config = dict(
    n_layer=14,
    d_model=128,
    n_head=4,
    n_kv_head=2,
    head_dim=32,
    d_mlp=512,
    vocab_size=2048,
    activation='swiglu',
    norm='rmsnorm',
    norm_place='pre',
    norm_eps=1e-05,
    positions='rope',
    rope_base=1020.0,
    rope_fraction=0.5,
    qk_norm=True,
    attn_scale=0.272,
    bias='none',
    tie_embeddings='early',
    parallel_block=False,
    extras=['local attention windows', 'paired heads', 'exclusive self-attention', 'hashed n-gram embeddings', 'a smear gate', 'skips across layers', 'capped logits'],
    init='normal',
    init_std_qkv=0.0573,
    init_std_o=0.0,
    init_std_up=0.0573,
    init_std_down=0.0,
    optimizer='muon_variant',
    lr=0.0143,
    lr_mult_up=1.06,
    beta1=0.95,
    lr_head=0.0326,
    warmup_steps=44,
    schedule='cos',
    final_lr_fraction=0.0,
    batch_tokens=32768,
    seq_len=2048,
    doc_mask=True,
    train_tokens=171600000,
    steps=5237,
    dataset='wikipedia_en',
)
Each number is 128 + 24 x the weight over the matrix's rms, rounded and kept within 0 to 255. Layers, rows and columns count from 0. Numbers have three digits each.

# v: layer 7 attention value, 64x128, rms 0.41, rows 3-37, columns 64-127
# o: layer 7 attention output (transposed), 128x128, rms 0.319, rows 3-31,35-69,96-100, columns 64-127
# q: layer 7 attention query, 128x128, rms 0.223, rows 64-127, columns 64-127
# k: layer 7 attention key, 64x128, rms 0.228, rows 32-63, columns 64-127
v3:148131103118119157176129122153114091137149143137125115108160071138168131119103138126075155137170147108129120145095156145124102081130153102144097127070120116116111147081157124143122086080113106
o3:105118126117144142133143161131136136148145095118144165142102182144124108097147138177115148115140131148161126108135119150121130157132116121142130102161152162088106160123137144137138114114168145
o35:153149115145136058165110135144116107123115139142135105118117166143109144156074097059125126110129179092168122168076176125120128092097162157108121194060113132149094083112164123119134126072133096
v4:166141156124122150122109115151089104148136172091134096154144114160155105151138166096103121143133107104105113117143080150083101123149108143163084144130163126138168095127143128152108126132085127
o4:100139129116135132073134114109118123161161100117105185142086130084135138134146112150130121097164155150115163082127127122149127135166133092137131069169124121142134151103116110114115113120149142
o36:144121155132104133122138174180167115159163106125149117120134164122186120133124175081152177155061127084115104148155144192105175132085120092159153148129132146164157089062093207121112209108111118
v5:127127138111096147136161095139153121146148166091154119166147104121109166106137146157153099131062121120104108143105088076170160130099159136104096133099106127094136165162116129115093167152092142
o5:107097112143122093153148165133089111141154107126111140093172135119131103120156109137165144142129120162109137127173127103111120118175095149123166148131142122112159139119132127142092103106104158
o37:103103178126120100147097141163144120124142162138113096131099130077143147096144162145111068081082151136107156111163131118127123177117182121098089138130097067131165150092136141151140153157091090
v6:104152101120077140100094095079130139131112105101167129135187124122127132104149127141164136151135122152097126148115112120124119125147134115179077116125136147126112174140090125139127105095097136
o6:165104143139143135146132153150117121123137130120084093107118127146106126135128129107114141114101127109151111128132129080140158128113116116107151151102109147096159115123144124134105131085164124
o38:085155115151151152114125162158217189115120094150127129122101122101119112080137157084111125118092109140116140143181184143109137187189114153131171097111128109091136120084130127149101119186093127
v7:154169143101128104100128106117094128140142134087123157110078167128116080097102174143140094099130133148125126131103094123103133105089122117140150117125141174158140145141134130132108148131134121
o7:106099148099128119127140136120117107126130118144116168172132135170120128119133127109135173152126144127109133133126116158148139133121163128159147114108150156114115126114093143116145142101137110
o39:145113136094128160101129110144137102089097131093146115169096109127137135135137130105116164175134153118149116121129098107142119127120101121140156100169109153144134135139137134139114107086100133
v8:107127110151126147156153163125153163128134156135140132135151120110120163083103189116125149154147103107118109138171141152141120093120127115132091135129117161116136098130139131141102075096127131
o8:125133112117150138159131141117136132116087153147115134123136122104120129107115072123142107129116119120137086183131152118107110154158114163101122140108114143119088127155144130143126130132153117
o40:150187137141155184146110121144133133126119129112126110103149145112124101087098160178140093112128118121128127148147155154143130143141155109135130124139123135131130094081165167141108121125123088
v9:154107168121130147131125122114126124118070161125087120139125124129106119186081089131086105138161173134116121119095097093146141122135129129125096141150094141107112138115137114135135124125129106
o9:104125111134107138139131126123115142123172137124142159138125162143159119147115122106092126128136113122112153137163106139094138102115138111147149107111139118116118123177119136109144091142126123
o41:147199112137167111147149134124152140085070158182141127149128111109154122224126132121147141097086187138162158163059103119130125131142117161126135087111103144167149151163142105112143107092095148
v10:086103121115152091079122130089109153103127148076140187172105147109127178107125109103145142133110111146160126129167144141105130105142135155149123107115131142157119147114122149109175159139123139
o10:180138186130121131149109113103109109141104126136120117109142122135164109147094181157113148127144157130114128140134128161123128109139143127128109131137143142102094164167111141114116141115113109
o42:105103145118129163126135076173117149107123135140097139145096105108125174119176114142149113086132119155119119094151110150135136148138153116147092109169130084110126128104155101157143093189108133
v11:120094143097145090141116138110141137129119096115136133153111181112121092157103133124130166179129144129177152108120115159147103175124136157116168112153161140129121109109126100155144133141104179
o11:167133125128143140120125108140172118120108134135134116104121069131098126135112150125145120122124097124147134149153142108119145134139111159104125139141107146149121118125170145065166103134138145
o43:161102117153125125112112089126087134096105151128143112138127086142149154135115092144132150154160113121136134088125140089150137154119147119081128165128173127147128157192113129078115115108132157
v12:171135152131122087125119077149121107129142129126154137145139127113119099133112127146140174125098146148140144105130122137139094093133126130134142170109111113173096131118163101108130158072140121
o12:120112144129125118141150115119178120135111149123146139122137124132123113160134125130124129146135100121136141111120114148134139119130090124123141144162137146096127111132127167110114134149113143
o44:124201136170132065131142107145061133114165114100084170139153147146159129120145094148073109089129111137109141099124125108115083163131204118131091118137099118177134126124145132129119073138106151
v13:141133113125117117107106097131161151115134149141102124126143144095125137116116153135093105163121071122088109125122121118101076108115128144176135126174155107102133179134145119147128130168105151
o13:170110156144121085126133133118150122091144120129129123131148125168160129183155134151130136101126155117130157082113133103122115178120115133108102124060123135155182131129127109116147124130110120
o45:100131122130134138150119124137149160092146168124128116100111122119081164128150079093113162145183113158191147118100132186129125123089079147127154124135066124101167152140167148146166130153138110
v14:087157136156149121157157153111139129126157160152134136138123107144117124125123120117130128121127139131124160118116108137129106120155117151127141159140139141175145126154136116148128203163150109
o14:132144130144120123108138125134134141114105149129122119119126151142139134131138138136143127164146134154130090140122116123124162170100118129113132111089101093118104116147155174153119100134110157
o46:119124136139121130102128150092142131160133131136106149122117047123125113080168114150103150083137130082140144098202176137141087119151094128168118149150136150155096158159154106159171099129120164
v15:158125112145192154134113119112109141121114095093105176146132098112067153138115131162118127136131202149140132141145138128093143140174131148129150175091102132153132111137122090115101103087138172
o15:114104098139099147132132137114131117119101158099154108147142148123129124134095138147129112146141105158139159123148133136162120156105144144111115126129142132146147151159107143154128143137137150
o47:144137119124124127127142125069104144138109116124110207130152113087137113116133135155075110119119143126111168151177136199104147151134132121154115074104138130137165111140144087084121112113168138
v16:114153129134110145131119115138116128128156134136147198144171145117140160072073103147118157152163153107135104126102085165104136120138137109137099161160143086118116108175126159157112110127098125
o16:121115146130132130107136115122114115137118101148117123139111131117129110129145125122129104141127169162124103151140114105138130108126134129129136088129119137154109140098124100117120126122123099
o48:113112139130109191096133160133144108117128147140155150098144137106134164152100154108098167185174120145140161143090141199081124121127084152102110129123156139119117114151139161144114141125087149
v17:164164166159096148105125113151170126133139183108096113106121108141109163158110154138147137083108128145105147112149132115121133183131094116167099112140098114116179136145170121123098123110170141
o17:122123108119144112089125108134071162113143091092151129163100163123110129146113099148095105141131136115122152123106103169136095120161156135106126126104131117127121135106136121080114155121125127
o49:169142131167117147152125148145187136166119155103138116115125093143132107147106194157141140160098145104125132121186132126129111098126114059129131131145148097160148073148147129129105103055099111
v18:102131195180082123113136134133142066127106134113145076138136108108125120150094089124123141125138099145161139066136141129159166087149110142087068122122115119107126108121121105154136117158110161
o18:166116125127144087126109133120123147140134110145111131136108153138130116132142143104101148114129153109144142113114142154129084107129121124138119153122134146154108136119185095101109152131150103
o50:133124122146143120112105155129162131130128159158159098116161098103168075170099115172105141095082117122116138122117123125152168154144106130144171131129117083123145136124138109169125145120129163
v19:105092129153135120112136116128118104119172167139165146112159093176131147141126111119171120126146156102145088134105157109116168139122136128142103117195117145138136123124141123113108084140112137
o19:119147140102140081148132100106113149111096123101108137118120128083165109109103148124106133134152132172125155105135102166145130151135138120103109113105115118168097152142130152110132133171135143
o51:156147131126119108133123097080181113137141153206132122115093130116115107164162144052140157164098105165100098150142116116134149083111124109150117134117146066106137081115109136164150086149078110
v20:165133139097141140127113109126114154148155144135133106119114143115094132143139133208099118097133118140164111124166145150099119166075154127128194118144107125096075160134105129122134137172107120
o20:117133119115109135123126142111145116105148147127123156120166137143128164113134159131132116132129174121094117129151150117132124137103130146109098135130134140134190142123146135124153142122087124
o52:135140160122147138137148143075097167103097134124151132105142165140134177108167106148139099116166142171168085136142145092123131163163141139151124111132115117091102123141136089121118132120123159
v21:131140129134096130129144140106133134126136147167108137164122105166180089145133115132170147125148145128137104189092128082119124115138105116151121093142100121111119096123109090151131125113116115
o21:104091139055137119153133092098105134145132152159118129113145141118124148078102151115114144150146113155128100142137124132144101140147116091130130122123174165107095133127091106152111143144133115
o53:144123121112127121181115131119122110130133154195146135126174101131100107162129133121178153151129129156135130140117129071142105109134091136130132113160132132139136114132075150146135174128108127
v22:155147101125113179154134113116132111141171141121097169098103072102145145109131135168098145107120131109086119166131103131102106122154165121121065130135121108120090114131119105134199101138165122
o22:141095136145127140098130127152137141118140062175118100118129119120133089142160128085166117140120152141144158114115094121125141108123098116163131131127129135155126123124104122109112135134105131
o54:179136144061096109182122123112110136148141159089124123102108117116116139144079151098151149133111124188127122142101130143094136191136160110133152115092092113133116111082133191145172116129168152
v23:132154160156136133148142123156111168131126105173155115094174152129161101119126140137134085100091103136131149151133126164122137121152133149114157139147098150126142148105145128145111128147145110
o23:116136132105114105130151145109146119128127148144131141127125143128120140118145114127123132139109137115090131119140113123105130099132130128122140151106127131104116089133147111126130145118152139
o55:111101132132137136149143136135120094083140131103150114111110157145121118120105095127108084130151152112156103168101085145116135137130118136152122103112137127150103165136119141096150087110111102
v24:142135133097092126169197087133128138150149121135110141139154124052103132132076080129163122143073103096143156132161126078125133140129115146136121084139125115121103093119138102112122098154122162
o24:121103155135131113133111123087132134122141143149152171124153155135164129129155161111084152140116153134082108131141104140137129138124132101139124100139155126117134139110123150125128119136151092
o56:087149115124111131120152104135151102147117145112093108100162135139087130121105153146151083126147100098148146128141177145148110139159154152137128188135063124092127137132121109130119171137058171
v25:091124125088135158165110183131158145126161078103140141120173129120126195171152139108127150125115114161106141154117174159165154086105134146121099106114134149099149092138144105114144117135138138
o25:147128125154145110160118121124111119150095138129148101104124123119146085052089126141134138123131153134157099158107129138146089164107131131143146148145156136141095124113125125148109127117149146
o57:111112101110084123158115152158163114163133117100153110130117129110082134166074128125144136093111107173120151123092111130134109115183082118074110101093149134112150129124130071134109122095156104
v26:108145111137154134175132135165140157096089138127151163132104084094138143113167157102126164115114105143136105124141145153159127079151137144104126112096146060163133105110151147152142103140122098
o26:120107157111123115156160139123119128159118139144132165130123118155152103136103140139068166152127142144118137154158119143174154130149092090126131112148147174091100120140123128139107159118142136
o58:152109089097149125132082158116091126126169168126088146110134149088138175144127127098109072086143109094110110117077147161109121092098130135082104176092111113122139086134200110123128142144192119
v27:167147116181123075098152106127139134119081167131156133153163129141139130101160119097134148132158140099117078164119079119087086169147147114156100109157129136107098176120109143136105096119119158
o27:093147135108133166141106135138102156123143134115111134140128105113128155106124115162141081088113138140136166087135147093132125122138173126117078119138140134122143134152118095123143137121136122
o59:123121152155113095154184119102189118165124108157151139120132163109148122132162201110127164160112088120099114155184138199140139106122079115141175149150138107133092116099134175168126171228087162
v28:104138126116129124058112113084100131122079102118142061122143156122131157178110101137084171135086084124137116128131145144146122157124106110114113107134104124111110174146183069145132110118182143
o28:149108127134139076131152101143148103158159093105127156115117119125093130141125138130121125089141152128143133111151152132140121109107117124143126134102119162136136119082131076130126136130132137
o60:114141136116097126111136164130131139100116076118107131149152180115083117114144146171145168096079108101138110088097144096108118177084124164140147178166097125121099110168111091145123108085107129
v29:126120124120135146138131113137128133145093103160127120125111150124156095128131145137123130130148147139103140135125123119124096151102083115128164152115102149114131084138109137140115093131114118
o29:121112108108109087144116170108132114120120124143114163159133138118138144145117134102092106098097117132139147133124117091153128122101157115124136104142141162136151126125126092139133140105148137
o61:128102073133116199141111114154110122104126116080112129134118111122090116123125131104107171166111128104101112132108126096140164128122123144124131125140139108088138151122145148127126090108164117
v30:160105124129096126126113156095144116094172116136123136120104098134162128104127107098150108109076125115134140136115124119136107121113116213076141103098169154119123109140106091097163108141148138
o30:113107127129127152089144095116113135141116122120135147154151137128120124122112161115129132143139111140117144126148136147117123124114128124143168127134113127145137141162097176128145156150121139
o62:110140088110121128172099080126092109119160175078127091109126085081100127159175127135148131146158103101114094076131098068197156124146129147124095147134104138109094133100102114108107114111122127
v31:122162189123090110116107087152137119123112127115107116132109158145124132093139128117124123098147128147166115078087121146112127114151086077131100127151112161131122147126140111117128131148172138
o31:173133105132162136138132133129133157101138128131130100102110109131145112120154095086066128126148090140129121139119114117140132109122152175131131133119114122125134101116184122116170098123146114
o63:126137122131125121116146102132114151140103154142133146142121136086159132121158125107106201101144135138136122100153098129155128102133112111143135137175125141144150102151121146119129111161099144
q64:122151116127117112095125119098100110151125119114116149117149131144166105139132113126096135105142135167135140149084123130151106119138121125134138109129138127145121111092123118116137105138117151
q96:097131145113140160143125149089109116113142119115120163148168142120123132109144132113108127124122122120153137139084137134129114097153157123118138113138118134141163158130138146168143147137085149
k32:140162145108131135137123131121123130134136125118119151131125119127153134124132130135133119110119125127128135141132119128130116122125142135144130098132128153115128137118133128122144117123113138
q65:147101104123163147128134115103099126128113148129155125143138145152159124110113121099116133080126117137134139151121101151136113130117118127141110094117118118147110097096125106099116128120123151
q97:130105130102147128123136134125125126156094111144124137117149142137134117103147151132109111110131129115111131137116138154122100141118141142113121102101134117145131117119135133133123143111120117
k33:098145121126120142113110147139113095138117143129106139135120129127125111127126121106122137114145105102118132121100131159137127142133136140111154147147121106129108137136117130139123163143131137
q66:162114071128173101119142116131131165133102137135161146116161121132153141130134171144123090108133125117124168139118097154116126158095103115112082077133168100141111088142119133087139107124123148
q98:132121123113158121123133110129143135161089130154113107100154122141137121118136124123122112111131124121126125152149127136098136160110125146126104110113163115130118115131119132111115111133129119
k34:118152118141154113136115102133106123131108134136111123140095129143112144136134136135149134130127121130142122132152116124144117139122120133124131132122152141121139134164141126134151135133144105
q67:129089137125107138147146138084170113116141089135116112140102130119133123088091140097098116122110084147145100110191141077125118154176113121148145136111096142095162154099132144175080132102133121
q99:139111143150119124137129115089158115100136123141104116127127105114105132101108118120128118157140108151111091120148141091141139128146123147122152119142117145116131149124137133158082111103119114
k35:131112104099098131157158134089146136108147102110151132145152116123120131125109136115090114130087141124107126125129143125139165154121141107135123131136126123130128123074127125134121101119137126
q68:182131094124136113158130107080124157127122140120144139087168092179136143141143115111144084134118123133122149137114119124115116156105108139111080091140187143121112144117091127105152112153159124
q100:140065171112107082153129108105132136111136155155127125111125088166122160100149139168135117167120128134132121182123108099123183170097122132176110089113139123137101136154112145100150076107119107
k36:166129120072117128189149118084139148088166122137106118114127104148116121138143133105134094179094151145128123120152122121101132136120116113140090125103140165124119113113167169145119126150124071
q69:118107125117122144149101137113121113108139158105132113139113118155130157113163134085165103130095120096134095138163127112122142119176145107140180117146117136090110150107122141127086132116135120
q101:145114127103131119123115089128110139114096162154166085140113092133123124129116163066148106145109110126139139151142108107125130137165140135155156126163077114129146140134105111123139139099113154
k37:098153111130152133111114108173133124164114166111089111149116156145136158125108111114121145096158137119147151148134144132115124113149155136133138141129140118112124128146112118106132144121110137
q70:150116155162096097098082095138109140139098118135151089158127089111113125087118121139143117128143106120106125139166148131109156133121113177137107107155134116151120167143114138120102109152147137
q102:149120167157131117105117125118127155131098146103124075119130057138124133098139128118144135120159107125093127122129145103120161135101147151131135135137148108133095134143103117106080113145146159
k38:112134198155109103115088129140125155124084113142141101116134090113087127113106131180139121125145101139088116123153146106125122134123131160131128135167139103127108159129106147099110115152136174
q71:091134135126110135113121145157124115152138121136115109112105143097155116150152143152123145115140110106117131127108108105158122124149155118149150137110112119140122116128150109138152127112105158
q103:099134139137116149137118135122116136158139126135147118100133143100128117148181149159116126131116096121101123121114131109146113092163095117161173167128107119144145108123163100174137149113131175
k39:128139152167138125086108121197146148166123143142120131149127140102135128134128120196100142089128140130108138125114114092119133084168142129158140146153118102083143154135098090081163120118103191
q72:163144147119121095111138118126098141145128119141136140104147125151138112121112127141110123109142129125105140152120111148119110118099119136140138117118126158139125123109132118092165134125134157
q104:129141132117126119120131129113124130130125116129115152131132139124151108121152125157131104104115131149115141165116102175100102131125161146124124121129130131143118118133133145123137120115118165
k40:125150119126136146148127132119129127140141130112115112134124125100117139133146099139128138128125134125133120124116134138129107125139156108124134119117126142124132131124137130131119120130120151
q73:141089167154126119170101108108129118104144098159113083139122121139110121099083094129142131120119103134106105118206117087103105129144104166171125138147088183136159135157141156179097142133159102
q105:153110162150141118152113106130153129120107134137118124160100142124122121130088099114134127132147113151099105133171130103131148118130103136139123139124136152115129135147130126132090118126135102
k41:139142107117117099134128110112125147098109122137137106126123136139109133117121132121148123131154129143124107130138132117121133128145097120117107126122124125120139122129142134132126122132131123
q74:140088135138133103153130100075178155112152076160111082139127109131139132102068117112132115145098098151111113117214142069101111144152110167172118130145093146121173164146136138195107130118139120
q106:145105157160126134154115101120153114118144147127106114146104105106134143108090107131129113147137102161117113121176132092113171125140107141144124123151135136118161137123119131152080115120123125
k42:150117136109109116142160117087144179101133081153156121094119098121120109108140135137158082166093146191126114130184126085096120149144089130144099130117153149117142132103149158130115071132108103
q75:075145170141117152119118154173134095108135128121115149169085152068101115140122122130126184109140147127136092100140132139160145087146147117124178178097094116115134113104147135153107131103087095
q107:100159118143123170109123150144114149123138111100133129142111154125118110164110144099134159101117131141146115108091112162139072113130153130120140139155085140124134125145125127143139173126144125
k43:112136121163133162081102147175121089161105156125136154158139164116133127133109112124103155063176113105116143125109132153166139106121150128125158124132107091126150117136089084112123147113119183
q76:144096131114126134141139120089131138148127105147130119149111105150130130102105139109097124126108102143131115130154145109127139150146109135139132118104116128122096163133131122148083125117139115
q108:151108153146136119117144119101154110109115127113115115105123105117121124116113102131138125130155111155121105130181108112149139146157111149140130119134122140146117147103125128127080091132145139
k44:114141116113107119149134131121154139132121116119141119152139107150095121141106119131084129130110130136130128135125146141138129132120137111134130130136121128141125130087133145109113130140142130
q77:102152153156130156093134125176123126127136122131120108138103142111164123143118130158124151109154129102123131117126131122136128089157157136133164147121113109121149117132144138121128131120090156
q109:113153115142135191093106130135137129144152111138143109143117134130164091159146127138116148102112099105119130106082123142115128110134123145105162173132099108098175140158143108170123173106092178
k45:115119153165151096069101125184114098155134134132153148128120133116143123155137128156132135099154113108153159145104111106144126101139118120117145141147135140131141132167113079101142120115129165
q78:082125182153119146104120095170133113143108151155130094134094111047117096118122144198117182120150109121082098122121155140140152095141106110137149134117106115145142118127150112139124120114101147
q110:104138148149131171123138148115143113118139081164112092119098159109141087095142140165133169045156092097152094117154144156132163105149111127122149172142123121123145126134099108157069172107148165
k46:119128154177121135089097151167134104164107141125159147126131152087130139115139157164131149067151109130108125130137109125171128097166137117119117145129153114134130124145115095110137136118120168
q79:104141116148105129111114148132109107129141123115138151141089135096108142140102150150155156165158160103134131124137114116139157103150162151129131169109122116104107144145168116128122130081109131
q111:094126089141142191143096148146136080143150084139151130104136140104131136156105213156115164162117114060023138079104120072159140131150129159097153199142110110096134153130182144204111108110140097
k47:148076155121095085120135130110118109116073117111194177135135162115145112147156160128122123114114139126122133141155103151163109107126093166137138111171154129193077112145128069146132146148163107
q80:093084124120134162140107139140144118161129098119138120142106138128123126102133154064089144116111141121149135093156088146125143115112153131163173110106098116120132148125150158165079118115140141
q112:110098112078130116105142101134178078126154111122118145114135109163135136134150099143078176133112176102156156139131113145129112099094117129149144140116106156136092176174154139141151110096117103
k48:105119138103123123127132128163159106161118105138134129085117130196150130117144152100105194123133140126119143121184099125103146124103136127129170130122098100098142165140194133138109128118122121
q81:125091111150151090068142195123115161163128134131168132143105143136149141112142128160147126112119122109135155146134137134140106147119132115131138133165147115141102108126112104127078155105114131
q113:112143116118157130083112176115081179133137114091173134112139141149134152095125156151162150119150140103083132164149174137093087153147123131153103122171123147142114130121088156151141152124125138
k49:130128150096133138134116148115108142085126142111166143134130105124153143135099147132175131120101138168124149162159138121140073140167118125152113116155135150165105092111139153133112184090104147
q82:119103177108110100137157109118154129076140162125110133097138099110102098112134139135120118140149119134139108150118157085090136117117117110129167133122101124127129139131127140112125150133100126
q114:160127129175138115128186162106109132158129123123108122094125122120120086149133170141102106108127133140128149103155112103115118160149093091187132123099163149119136112171118112146133163134172097
k50:137143132134153122133148155104132120110132166124127119112120121155138120101131161124122133139164077138121134154128109151119122127137160115126129103093089141117102134154103153115137176156122097
q83:122098127141148098154113116134110114129128129130149125146125151196141140119132142126136112092080144097123128124117135115138140117145161128140101104147151146112108144129108114109108099123138130
q115:086101144178110123118143138110098147147145135077134171135126135110101128161105150114142123133097165120139125152106108124156126120093132144133106112171165138126106142121087142094094133104124113
k51:121139151127118099125108120137096100138172155098134131148132101120117113148140179126150103106106168147093138142133122157148140139136079135161137133202138151102113130097095114111104137130140101
q84:137135071113152123117129131148139132131132124125141143116143131156119130135141141122095107124130122107137185120114138081120156157124155099128117145112148086090108134134132115144119124145126133
q116:114139094174131111112123151140194096164120148162170136141149144141163152087104119145152113194114101125099167105157108154142130079161095102146107156124140071088185067144132086124097123123102151
k52:136104117145120112134175116107145110140125156121142117124129140126112122129125132145131116155111117149106158093104153152126137106134113105140118129152139120146079111100126071143135116118148112
q85:126125125119137113147083135121114131163145159130126115104135127121184087098118136127054138115107152123118152115103135162151127097118127137150160116142113099138126149110093121163138133128126159
q117:094138125133162130085091174142110145179163130143148164119131124082130108131159091125113110133121158118118152118105120178133124137120084119090161139152121139175103128110107131141155127128097157
k53:096132120142121112123094144144143143162170101149142145143110133115112113098122137160117159141115128138093135120148126128125108121158128110111147098099146101140115133152103149147112117104139127
q86:126132137107087132120127157111088136139136128075121164127106130154155124156145149130142123131112129132154128121107121149155091128121145086137104071122177126141100108106143116152160116178135119
q118:115158184158094144183122130145102080129130191073142162131119106139136141176169141120122150123168188153073120134098113162171145082112173135092136034123163103156117126153125147162153064144123129
k54:107133168160097132159094123129100106125118144109111136137140126144145123170119122130122154112114186115130131162085155138151130133105170128112104066128113104143117151131087121138130073131117130
q87:139154157119144148150174125118152092092146179132121147110085120132133147130150116095150147114127128140138101129166109089103137136124156093114125124085128143109102136132144136142130116150145080
q119:145122140098111109123220149154170118149102137113157154129109141135107159148158136136141181112136113121133118136178183122117118133098142111128133109112127121098097131106154125127135103160159095
k55:141120124100128130109192135119119116155148165146096152126120147142092151136125143114115136138135120110129143140154136145147124106100159101130165142091108138119118107137152144162133128152145120
q88:110109088152156110084114155146125145168086101124130106091139152118158128147141131118127093148087133119140168134111119125105163103104129156125099142142147094108110167132120105153112070137122127
q120:125123078157157129120119139156137106126129125146124140136132115134121165149113166135165084171138149093128146117094151146146138118109111167162097126101121094129134143125122100138126100121131114
k56:150144129129139131119127120131129157112121087118128110109127105134096104139155136176153073137108160120080155116112127145084106122081104143132104122133124125110080111098130114143093121148123134
q89:158150146126156145134157126108143116070132140088106116105094085137161126100118103099162118117086107104100119157109172131122094103121132155119124102148128143073136117108134158117114119147131107
q121:131140123161151129115136190085188133122156155124094146118142086130132117072125089111112124158115140089118131120139106115119093126157124124132157150133149131101152120133063139129122128141165157
k57:154122160119143093139118131117128116093167138142143137121116107153141142148149112145165120131136131124125140155152137162139141105124165138121152147156130106143134103106098145121165090150190112
q90:117145132128106098135126137129121170121111123121109126129147152107180134115100132136110127111135149147125156158089136137154142139142122152118121110131149109170106138126136106150177129106111154
q122:120153120114131108130128123084133173141121123107073178119144116115135103156147146107113123107162143156108168131069157120139078118106164118137133059149102122154121098129127106138187114151111155
k58:153143118126136124141112111116140159147138123150100150110175125110134138119099130150115102152127134128135139124079159129101121114137140136126123105129103111153131142136149154141148092177131161
q91:075110136127108128125152116113126127114165136112143141176068078118112108071128099103142160171145144144123118112164142139164148138103125114126154134110096126127097141123110143145043111085150149
q123:174150104155164118154138059116099120143122156086157104137089097107119101115141115073138152151175144171097114121166140130107099093109125136093097159113101109086101168140091119109110107111158148
k59:113088165153139111132143119137130124100150122125139161114095164110133112089124097164153120145156134167142167134145103111148120111137097160129113112158130123126107164168145121140094096067143166
q92:110153101193145156113104157122142147136117135112099108145128104171116116111116141126137138141129129121128121070170141126130150109144141162127127153145148150093125161109123135168117145148139123
q124:112119108173143150109089142143151139158063099124159095115086126181127132094118120161096178143147055087114146074209114086112146127149094127145128100127098155116146121099124109156089119156140137
k60:114099095149124098066125124159131117134073128138168142149130123166105114115096133107110152112138088128072144111146162149152119113147096147138131115131141133165151099123129086161086101142097172
q93:154133093118136138128149143181130122126137147130141102120114095107130133156175131112097137128111064108125115130118115119142143130113126091119168094109137139119123104105125118108126103150099135
q125:141148101105135103173137143092147086085166147104125120134099125084170143092111093111086186126144116126119159184136151121147119118127147166106133090101136133124162134115152133126118102122130110
k61:114131110130144124136100137122139095095181133132131142090102103106126162117166147126094173140152099167147192139119114121138123155152144123077114106140138119111113132108153132102156118122103154
q94:150139123077160139147171161126103158104137143090123124136122147138164145112121107129145119151081137112139118155168136165125115144132141134131100134143097124066096141129165117161121104135128099
q126:116104123113095146151118166157122157109088134136080136135160159114101148148070143149155125174115143118144125136133128092114106142128123135143067156149089115103150077149137114162138112104078087
k62:103117140086136137144113147159175150113125163110122140168141123151111144121087109098129130122115120128127116112126119128132141150134108117127117154134114106105175100142132119165113108121121111
q95:151123127128121115128130149145149110098096109156116110144135144146125101132111103111176107130109127134134128117177124104114113119108126145105108139098101120120094096141153122131111150137145119
q127:168138145115142151119097156092133137100088120111100108158157133116119104055127119119143086113125138133155152129154091106180146145175165125108135145098126141103113134137097152135074195157110153
k63:136113124148159141097133119124141119122097096150087100120168158113149121133148133146147109117088108158159140123143123130108152169118178156116109143103145080141098145081101135122114141143122128
v32:117117105171137149126116184134149158090106094170100163160130095119085146118096136094070077120163146101160135112092123110136081110173117092144158148187163093088117118140067132104126163123117110
o64:141085100161204152133119167136130170113087135086146145133112099153111103096125134106049100158126086041142124123151186125170101153115074165100141110140169116089103132096078097146066140101117090
o96:131144125142092088137137069106144149148163137141111129077090169172117145118159117138152115124153150153140140111121114148120124143122159094130097089125146104191133115131124114133126116163147102
v33:171098143110131089071158135123132136141122063138119097155091110133121133117114151100128135097123114129088136155138139120119139115128124160091137180149104106148121113141128126093117112077149105
o65:130076085150135114083162167135143095128133094161135103132076101107110114101117120115125133088127087153133127121146120063137132137150131163142132150118113103129142141144136114106115101092123124
o97:166113133102140073163096092131122142138080122119139138107124139101149139133114117128104122147123127138155105147125123110149148118111124110126119126127131128123077121131151117133131070111156173
v34:145141149137135149137153121156123120154142116141137119153140145134167132154159151133103159105130118194100091121158154099105132114126115098136166127127142144132150126112180122141129103127113090
o66:158139119086143137141147089092150101146144136145094137100097140112135133163147120059113167088111109147116116141162113129149119102141130070120162114113161136135136123133145139134124138133129118
o98:138138103105129190124143119161105139116100065148128099154114132093132132124135121090141148133152111126125134155130110076127127122141123154104141127137092130110164100134121147177113130136125129
v35:117146147109155131137105105112112126126136120111130090107159144117111144127135133160114089117077153162123141080103152102105096136172146129128113120129099145124155134103116124108126148146125112
o67:140151144120159071143149116102109142144132153154120145118161160128122156148182134163159077052143153136146144105125150142106058142131139113122081115137124093149151105115120134079143167189103109
o99:124181125119124151090104127085115134133149090109140106151123132101143140131107137114149140147135116161105168148116120134136154118122123129145112090107135132149177142118129122119147130124125130
v36:139126096151162122125142130091133146121140124128109168113132112127112118123118133202112138173142141147151175146072127122136172130151129138123133144121124162135130114137118113158096172119128146
o68:114152134151140135109166102133170139153113133128109150134185128086102133121124136204074145155167095132097135146110167115130155146148082113115088144098159109134119123117098113154137145120129120
o100:149129091117114125136116109147140166121128095146132126105145134125135147140136124094095138139102136116101146138117117117118122122088130144087128140121137146153125152137168131126127107109110139
v37:077108141118147138150124124135128134125155137136137111147097109089168141158100099088128149138087145100101123138132134083140104122128123147153148142137107119131111122106131107113120109117143156
o69:158116106080133160131111161145095142155119129139140128150099124140153146175105148061097134133082130128135147133114096141127113080134155128144159070138149121144095151146135132117143094087142133